Each number is 500 + 40 x the weight over its row's rms, rounded and kept within 0 to 999. Layers, rows and columns count from 0. Numbers have three digits each. The size before them is the row's rms in percent of the matrix's.

# layer 7 MLP up, 384x96, rms 0.212, rows 242-256, columns 0-95
102:499545472486550456456452476508539490538604542450531515538511461541540510499487465521432522496603526474443522563525537537485555460506491540565502378473513500535476494495489501538529456500499421569448559497468499495503515431477495531487578490499542527476465532507470529450456503469537579536
103:506491529515475420446461532571502484479446479487441428468539473520550441568431511430482562508495449504506493474561538517429530472482438482507515501556478494535551549452555475522559504521478478511479524498551436520461526531549508480480520508397425467457448473511528504484490565581459522514
103:554462475499535513534458564500462578539434489560541531503474510501435503473561464528509489479454468560508542484464493462546570502490514499433517479476563485474449509472573405516591489530495498530483447523550515502450574481509500478519491485468447462534516539548442443508419452494508579452
105:494526535526466484494517416560540557572495514510479432519515518442527487480562490530475448488498518502445555485554501489530507472503485529511400420538413489547516484500538505499465495464551589462543479584506488499526538560500478510468512526496458438428495486531573458548527442571450538508
099:494532482444410465476489497503451511527529497532421559481533455545552514486497501526461527502551527483499463478520473456480547481446408495579500465531512525502515591590465475546444477490550474486468540564427492560410537534429485536544507480489455521465492501510504543545462511524522569544
100:472449442552471430512505521529475529552454485540570451584514491484518503554451495496521528461524493497538495434418473476530529490505459490523407439538466477525449459489486493453501498485517533518444535482500467532549524536553541642532493504495484492536443478574580536521474508505548478449
094:568542444558548535504567489577513510510510494544474493523486483502552555511552540410510472497479480523532529496574524519527511482491432530478469428453526494452526540505547486538548498574507541482593540511499436563505508463534477509475478483455485502487550504486439534419427408554448512510
106:522536492569528574527503469540503542445470514501495525598525492520514541495410544502497442490491418502507507484516487456504458506514485431511489460570451403461493492475452529429495567466537593491502520556541440514516577563511532474457551437489459502511441459526520537517484493488507449464
097:569429498521455523538454544503476528513463515483519403491462496452539517480491498431587500526534493436536461527543559463459416482514512450494488533589469532472510494476501505524462533485558449503494575444438499509535440535500437454525550512522510570525479538550486581479469508507435483453
101:506558452481402427530538419476498482523484467506542454523513510488513502455591570527440450479537455555552507569496464437512507518458493465563476500518506457452539537520505456515577460519543497537503540525526479493516452454543437485517520531503447479474564478542473527456476550597547512476
086:549485470519518527512467513502496525555451477530535446600557531482496469485512497475491490503511464544453525580472416546545503508535541511452523406497424487498461448468563535543431509495470530470457463518456571516534571481479487458436526422530518509479561506502492542560518552487435466439
100:485404498569513520479423589539483514566454517489563467449500527472496461502511570481484543414498498510504517468455571489566553522509485472497454526490513515477444511562570499525492566555493516477508603439509458455517557501531525500542524455595454455547482509514499463494505488478453505488
096:482495397487506465448512503561450530514429553517452487504523536396480509561507544558478467474500482490481484526610479505532527500503427531552460538462508459425470529551572476487432560489465516484373538508501521472444487504569499511453491488540520513489549502479496536482490464469504498510
107:528472446503467464499457472527494507513439465543527423498505512545538518581578512488478457461419461553516508546516489559554540409484532534453508486483533512503460483508463504477433431542532480461486471454570454470462453548572532478539472478508515585547537523555508461521510473521472452584
096:509497500525520517518492460498452469537512545528461545495484430534547590513424521448509457485537531507495485498536450498543455449538433512540469449559434586516495442548482408462488419438525518451512469505519506435529582500447500545548518492564563453515484496512520456522453505481432501500
# layer 7 MLP down (transposed), 384x96, rms 0.227, rows 242-255, columns 0-95
114:529519460514427561557522465563406470443505524540574508457557471519486500425504439518540526509493511455578524589525512535483536536572505451434512546460525470516441464523492465472475553499526513475465450464511553494526511550463492537476522477483434489433490404523475466498521517483501438512
106:506512552484515504505514561464474507575441526464546558591427477433498544514549463497546480427489442442490451580463514464541516492567514435506504447517448502461533444571454570548515554499530497478504506495489512473526500464469451469473471509593582510524487435487506475440503497530501494469
107:491503462530566570508483497469474476560435544515443487524528505460508514571489530488477483527488505561456514464605563407494498505541459453508475452510483511559580511445494470474501509432493418560480476485491489490474519516445434500536532449453474480544458479537525518435492489432532400497
105:513488476502512512408500535488505558449538575519518575513504453574524408487497545547534475468562540524487468460490475588511467526504494500466482492523471457522484530507478493505531467515492457477520506552489475459443416401514491502477445565533580485506479517585531436542509511490583438471
096:510477516548552448487424446528504554483494559531517495464465555466478431517494553496573516453529504491514522496497494565487530526498530544563496546419502520481497510487485448496552456466525532460445438415505477528483488420435468552448523550503503485504498585463462419432441530494556452465
116:486472497495559488469527499461504539501514458538458412526488522468427508470525513468480508568513503477449485563439468500558478501494451528484571517523520492496566464537427538487512556487465487548555528613512432524475448511566540458507521516489553581445520534570466540404518481555497502506
100:481572556452519505465457487410482527566503525449496577516548504499509476570565447563465515532480505507427482473559505511566491489473599533478499500530442550477488515502559511533507582475509499622438483514494491465509499541490458550503553460558506478516505489485451523515533447538461543501
117:492474470531492536507519444516511501524458550484518524553566493481601585506479513443496463497499548494502561538616458474441561524525456449476478517507444511535476499487468565484491511467564510487519528448489494500544465486537507481521462506478582460500423456523482435483409463581572515477
095:455441477576544542495522472534454504453446490486557556525531482517538514450479493456519491552555414526511383450528538512463531509565510514517481496478461494464527539481534521488471513510616505583513513487536553462580474520491538496484489489592527433478464459504456546465512489472487558473
122:524481540499495586570443504467504535555567508522472407463496556563574556483460497511435479494567550501460443417455533455501514483478459546509540509488452510463484526495482472511447514486527572476485521529557486472519443590487474526484546457475503476563529567543454472511506461545476472457
086:492499506528501477568539501498505480481461438465479546494425574530503509501496473511562521494503438512433417494485414464502480439483488464496476513541528554515522468429513472422551444536515471516559563541488483524519495505505528405448382548459522556504457512480580507489509482495479574518
105:447522499504502475580519595548491501453505480458479510481505521436531544576552541469473498556481465473446499630443432492545500495541483486484457494579437454452515523611441500493497505517482479486468564519478445504499455557554476469492501498474517519526452464431531465477512486528510455502
101:487494541489546473491492510468443428483540497482496504536491550455515493489517575462538465371460532461518458481519468463468388457469542466483479521519516538510463476534492546494523487464461557484532513490497455517529486565535460480510439472534490520481444458450539359434496542499529570505
098:505499426537538483455480520492486425380491495480523473466562541579401415519603484503520519505543532507486460535523437471473527494484483525503486520499545497513460432558438525531489494454510512514491507504502510507438520550547474466533493510487557421566454502498495493467534582443449501526